From a checkpoint of a small transformer trained on Wikipedia: 126M tokens.
Each number is 500 + 50 x the weight over its row's rms, rounded and kept within 0 to 999. Layers, rows and columns count from 0. Numbers have three digits each. The size before them is the row's rms in percent of the matrix's.

# k: layer 3 attention key, 64x64, rms 0.341, rows 21-35, columns 0-63
# q: layer 3 attention query, 64x64, rms 0.335, rows 22-35, columns 0-63
# v: layer 3 attention value, 64x64, rms 0.369, rows 0-31, columns 0-63
# o: layer 3 attention output (transposed), 64x64, rms 0.357, rows 0-31, columns 0-63
k21 097:421480531543481462553535530486438436497524469392512562484476493537446499516527453512556446538505617562554441433534472516484474478501621479494426477528495484547530411488447497650495489446593522
q22 094:470460568356468541512533516516479550387471549477429579552484452517466470499470431598446404491516561490432493400477529528493474486537470629513475547529461529530459479502511482450526488448467563
k22 093:466508503468519412510452564547559496491405577567522503536523495583548524506508474394608512520531484508564490497545465432498568421418490441432487560568544516474520515529494393443556600508511542
q23 103:606487479477501506454536531483519503505583444568489536525520473413434506523505472647446516569451475447480622518396531541436515499580468483448517453413595472480481515545555487441464472495477502
k23 098:581436527485520560458547530494457480491478505534466588485507458449485501511498528533507439416480544499449552433523502611611438483556495518455567482427551428655522565465481441534525471553444546
q24 106:491546465516531489477412500467537482484632465475414539582462535537542510543555437510506493556445494568521508480503659507535513492482493622483523521487468408583607460499556526539478452472522505
k24 106:524557514551470423421569505573512525441457591545452557490474527551563444469524549562507505528519569576548527507393489554523448431500513531349451522493449468568527460495498512542448423544535474
q25 080:547454438530488609425425522493415500517661454525471443546491442402552495482455546440496524481510420470493569527510532425534471466506559472441525489449496536480576550452541519495577490481469566
k25 120:557456459496547486438510453464500525551463521525508455652570508440497523549436591488521391516556399544469426493465498446489526530513485420505455503532544565525452602522467586471526499561476566
q26 101:516512513455492450451516515425553583435455523493501465491508536468460473471494622480559508448459533496482537524561474462527544477396565479564513461574336562546454523487442467583521470507528393
k26 084:467559480500502533525517498488561373440579568483530480356478494472524455486530494409573507488499612454527553511521409535363470538502586523516496501532472532563506490452471565546477506447496498
q27 084:472515578520539495524493529510589520465527520501520468426519512547545582536444491455452424442569458612364538396546507510539455441514581459586469494567518534548617468514484523530503485521524474
k27 089:547469520496509488578460524444516483535441484473494591492447436480455394551481437601471470522518552577487551579516575458460435584572418550453506527534503436549554506599429452521518522437498461
q28 095:509517519554498497498522505499472529565563486621526414486422492452580450484442425515459514446533477538484462533541478452582527440498562587621527438519471457447518422406462555565487427478531451
k28 095:532510517482488595482524536438514443487494497556546446463491584561548493470507489592395533567474446481552428533479485478513476539522483524527400561543515549407365465579515536406540497569487445
q29 093:539523593557419571476419541496600494558551415522516486445511504523445485406430508471510541421578408583459429470518516504512536520516477442467499472491458600508483457496478509395522577518545504
k29 090:580494537419502506473539550532483497489431556428534470573538495503467540629464586478516523485452447564543529500469536479509515562450410514495513531492506475398479481548620528604612505502434508
q30 093:481519480516477430497594524531517391512419442431412532502524495525604464526464437514474550464513540593516574511580458480501490436464525496528500473458407474592545526499541552437425536496402558
k30 084:477494512514501421531554446541473522489431509558480573439548474530483428436594543425563534444491552539465495475516577522469532523528490500577483495570473526599471488402434560533546389484379502
q31 099:558375555474525566482501527543500635561479496426534493555577551378487447524528556444564531503569480556472418455485512465509502506589495507529467477489530524568504507498398529450529422528521507
k31 091:535512491436458525489606539398570510619460545584420557522449600547456493457495496531511567467475552464519515466569463485453467419501532513532598495418480427558566452477481541507451487487467493
v0 094:586481604531525511496456584540497442428534439536512581531508511589472474534482433436471540478562469492515438435426541489580512519558526497540452439388489598535518500477539492460438560452557430
o0 093:557497548552563456474469469537525495546517510515423385468506439505533530451456522587462525512516475519669590516503434466495498451439474452475475474409474467497455425538480435437549519440595482
v1 116:483433552565463438564564503588543581551492534599530526387513444512486412578461555513555413431521447493478485458509508535531579446459502502556495473457516416442426490550523455441484541513477471
o1 113:480476496525527514469574440438493511503529455524514387452479559504500436459444469486538431475559474559511581439480644477490528498552547496468422410427385517518468505403458516415497493552543503
v2 095:580531470517509574552551395500480502509564469473534458416557543518449551504484513557422524539564550555405441508588549548506498438471537505441567535549606557495443556592523545508512457488468440
o2 088:545509529529524474502481521434432448460487544511443531492582538429535535483479360396599510492429589559430515470456455462511555494506498512547510462406429417568476455503494504492512559575430527
v3 102:386520587473511388526360528461596518481481527528444595519518549466496548524478499456520498518521452476534470511545392436470484471571468503496535513513528525490420535503453484595566507563563557
o3 095:486587416458533533602509470505566498451531542575465536480502475500511529544514565603472478462458586452488544490569568538498371493519479483488411455514508475454568489441547422549402478465438535
v4 098:527405452516490572607497500490455534474480564433515548410537546513484499480521465574436463533572426524546511506479516483479534408502566514437442635496481430413468389496467484461563471497508529
o4 104:578558510471455530495495523478441608498568524522534499495495403460485505485532429441549425521514468507434476534469562498504586511547443472372556516458470536514535575448479440420355474481524537
v5 099:490492513458548541418508500479501569444449521386518514527506495428423367577535546480460533536486543545423467436513492591468495537548487417505375546563536535552493484513429540588524477508523514
o5 099:453464475491499511510505523486508489513437491474557584584530499538517499545440448452511446574428556556624506471403462459485474523514511510533518534534545553468543574429542401604483603389522522
v6 102:442474487507485599401521525491547510507531492497584526459489509526492560491441509540523490508542543447529504530358513448437481499595497553518461508596445532493500635496409520463530522618449447
o6 095:452513472565540445508500495464484593516469511490469459495507504439484551572485480535511512498449427603422484574556545547429529567432482445510493551596484436484541484534443373476562519387531576
v7 086:494529598427478507483452590490456476549455552510507487501455379433512508534434492535514530484509481636610504501544432527450520575542437555475565484508533537502536489466450597585464453475447463
o7 082:431543497453604480551494393553593523344476453479514461518558546587563436508542485548519529562526518409494514471470499463486419516498515518529546608478489467489481532589527474468537528541462490
v8 097:560521573516447510475483448475562486455585436458397441438537427547617533461453526531535512511551407494530436486458495567535595482441525556569506491502547510454507520487579518481446476467560601
o8 093:464549509632547528449502543482459526478438510505443483484463513520549540397553500523440542547592576478442509454542490509520627474494446476423469568443388489538594501481512508505466526550511415
v9 101:498592451474444504441487554460441519401502475510519522537552536491469502525512587506471491442542485584383572534401473523425493535496531561525562437497499597496525421531517455569497407448486416
o9 098:476427515459594566558493469530468473406529468514560507532517487455427469413513493499497487477523468373481564475476474501410547530485431620491484444520565471456449413551464546497515603465428514
v10 115:434507503471538515472398529560482500501452417522513446426535543502529549570507488492508557427399445537498447533472501578468450496549477500537514541615583426591513438431548481527477430550525594
o10 115:472551410471536477556396513457500466540518513413448496490505479542406460468459549472480366531507563448480570516549529478530394480520460478472537534523546509595588553552526448575576561513484516
v11 105:533524537517495435424416496480574396517432526404504447563611541580531453472521475480521508436492471547547501516493432492547456495394512387515486427511475496552512479499547444486448496593514573
o11 103:495436411523502498466493542468492482647498433535500481499409508531494482452510475543424494536485646512530452617592464565534430527461462528588534445468511523485489545514521494548460416448501499
v12 085:465515599440496479463455585467561617488459508556498480489453522444411594433532522546449561498465542529476555521552479490576649524533487525491491510568518496446467519452434494449587527522556510
o12 075:440586434454495494584526445570516425454507532452452472436534522481476450598574504436482512532567506517468465413424498524432474472394506475530425487520484517580504586527515419511415501456544554
v13 101:548514500456556374447456485487407479479467461538515469517523443518425530492476441490530520470478450510455448487584477571397547567551550525381553498545503526489471440488426470642502467513460546
o13 101:483533477420545485620472463538506483380552534439520577505502531424510483531467447534459421596545523410488526493455523428483464459552474491495489438465598440573561413519574511541540507538474493
v14 095:488479563600556484462517568557536386520452551453539539538500466528483531538468507506475462545447596518563481446504498428588564524461450561537584576428501558507549468401551473425501460509524563
o14 088:481494508494487482496478461617528543586608475487451465548548497549571395492497548541523536554497500502555474424562548582509423554498514433623445441477541557541531579512472477469582444471490496
v15 098:432481511475555490462440546490483516492491516575500458508512496442552512499503403496473455462605470493576564519500451445456523391551470570511481582438367492554464415485551565578477475468594484
o15 097:564555615434453514583477444517477504456535472469478535441445405493523508528521599546480477485507486471434534556485488471527482517534532575382517496417565477420557570474538464451471472404427458
v16 104:428522536511487527512560488434456526496565488530526527462435503601519523458545437516420517510472516473514546463490414475521445559583459482496456478505531364420514559413575569424581588544483538
o16 107:504464512483499521476479593503504575483414503401442492491516548475390493582578497435528557447459500547541496541580522495491472435406486447487400496549565544556486504469495467421439594497543578
v17 099:445509523434487500481498547545488580446488472496597526514461552575422469594545494462397585521529409481515545641519492503434457469507511590546546434538539498526441494518595519549511529488478459
o17 102:458468477352519504491407504449466542442389471483445495552481533420449538471538562518481476453519472459543583486459446494467392504557455506486495465428509468478472507593466516492423607438492540
v18 097:514522570407486547514481457582470465463492586527491485512431525488539533474403543508512468624465480403564442505492523493534470465463549499504530573541450518397526532612574545410482492495414506
o18 097:478514453516516506464450518513453527434446436579406517417614417497554577516476473494539537539504452504473526531512575570459568538441558360443461519512497534523558516553459525569527428571513493
v19 113:557617583535577533510568558438497463587563499501478416613479498431534446533527501507545477491522555520585489494502600433561529543463440451564521546494541510457516556585514427490521493508495551
o19 112:508395481560414520528540516570648499599468461547495494514537449496585465470458494468474529481459515465524458428499524429485476460463575555573418515474440492425478507498461545477541402526414500
v20 101:503520424498544541467455544512449519541551516458510545458411461523442464427522487462466441469542467512553440482465538439529526462440587550610441441421478507525536387531493428533601492385494509
o20 107:570472585460458565496500538491562505577564515538576506484409446511445524517498515547449591481540406476532438526463517542407515445568487567412524495432455514412454476559489414449500529529475431
v21 089:511453501433537495556501495508445505487579518395581457567539528497483473507460462457467615522535523396475419617445605462476456530512442382509468511521482478532448445515484564505435511480556523
o21 082:546463497430441515511414629401462518457485421529425516581574481491576581544471537508479517483419582487532515552461436553511506483526524537496500497536471500548546615502569557500546491453565460
v22 085:480498468521434528550377479535495488584509524520408449475427551450443457547490467394566494517545495463440535519474536529541546491387486529496502456461536446442505458481528453524498617365528492
o22 095:512478493447520524448543506543505507483496562573497492534500488591461535482604471522352501448530416442502510508475491482425491401515600634521535482440418525498518484413504573475531506568535490
v23 096:419489476583482532495512533452530412492591452523531456404515495565429466598421539397451411516494414541499526465545425520473527487466459569441539555451547503475579465487502509454479486480452569
o23 093:531598541409553563492483512566501647554453474545500492499448572539475471425521442533501578495479530478519470466437551515519457456504513548536461497410519479543537455463457463510527576551463645
v24 106:453466534425482513408646474449462533429472500467499501447491458560485475433417544495520537490389542477518526534497518445490508554482406524435485480502554434503463566470551555439448529481631515
o24 109:491410553445560435541515548519442584522435520418413539472580545530524550553530528442572502587517532497513432456535505529616479421546518531434469521546521525562478512469499502537536518425583430
v25 108:447497510548557512452469521568454449519557395548526447538534503503534474515523501529450562406474521507540528508577587474504521477446494534549553576448564377569543504455504492410611490585525563
o25 108:573530512500399485500501531562571513594433485435515458488500507513410384447485537453551396510533502578484446478536447529506407477541566457483438503512493523577530545564461481486551443552401491
v26 102:466498467492577510493472466557516464559441483493499430481595511581501451527552575594539538465503512558518453462418444521524478535454558540529594469493533491587542513632593498552613491466504527
o26 100:504439479513543525530530625575592376501487472498488615518454555551426475439455487492569425555524541508507541549552559492492443527516464458484533439459424462441477470596445510487536482490429489
v27 097:513470535518517533474419487523543503558472445566420513526555561471596499508509476632511559537463560600449399550527502541447418412551507480548548471477485486502515493453484465508419486424572583
o27 095:473577512573456489545470454458553405556506500440527546525427509572443468513532451535374450562484488514489535465496409494540452614543525477435515533572466467435489553505415501501440443579458458
v28 113:471450571500381531483527462452450502418499486488488520471495576390497577536492542504552482475563518548585549601499481491519407550489529478512466485649449607533525553525508554512519450477470520
o28 107:453526401425566400534444505469533526462454487509455507525651488472533472452516488492515539501451536523455434538516539541434577507449391551479509527526585505420416477475498471563485522442465418
v29 099:458510554504469557556461561447485556434464484483424475549485531464446472553539458508516489573501483578487539652465490508560463527439590480494464508581404477571504540590584452467489410469478485
o29 097:458494453425499458477540515494479460585547472536502515446542456440431540369566504443470466485476531400469451477475495396497476518470444418490511537457468465363469539578478461590509424494533499
v30 087:548467476540563408533484565575480501496494483531443452515409491563471478493426478479428579535495471558513564476565406409404413554388465429496481450485532487520420564502499454481469467460515509
o30 093:499517553469452438462545503433593454531523421538462523499558516516466512515526570545526570487577673457459472518450479486559463455613531501583503416483476452557483476526436518529496567486567476
v31 088:425546415452574586484566435486466524516489642527549449540530419472393533501465549447509435575487495539471437483508451508469543461500512500527479564499439472472498537384526482426545427521481505
o31 089:495430603464409571554525454518468524551577546519566515495493587469532507591541524484570512439449549495484506453511567573489513593424582476487467491464603456565544534546508471515537595530503473
q32 081:461521502489388406484564514513515487567447463500375440524493551462575525587430513563497492558459505553548565496412531479498420506479526504524487525446467531538459402593445487461426454457446480
k32 076:528485467527454401498531481584530478516416559530418493478408521495554442493483590540529527487428449479534413526403539543562491406543471410516457559481545490491554569494442582457504507444461444
q33 128:448551510524516570540468508510540407404578511443564607461515491543512430505408444466528519557576526527378488507515448419512488488490571498444544466558463501525469490406480541534464508571540422
k33 063:489463514491489448483559498444466581491482463497459558512548414489433590474579429466510465486462445515558563488514447508388507591579460474442445475485345496473509503490489471437507480591424521
q34 079:455476469521463485528516521444547454576418397510479442521536504549482559522529474555480573495450506428482491524450515503508432450483386478585433496479496508564571493510612528474422353468474548
k34 088:531539507490462506488524476610521447447462615457442440513480543448475388501489621574536542435525528536452426572498518585568556395540508512542536496482562477524584504456500521509476571516495504
q35 078:403451479424505445443544516514462564558535499532419538540510504490459600546516452434466480568476529522506457484432436464438523510475444503526474566458388484449375471519494441506532574430523410
k35 068:514399552519540541571504516520423488531546546433436558502506415452475585490476455382517449544544555532487543433582450436447432502415514531463459480559487546421471517422447479450516485541503558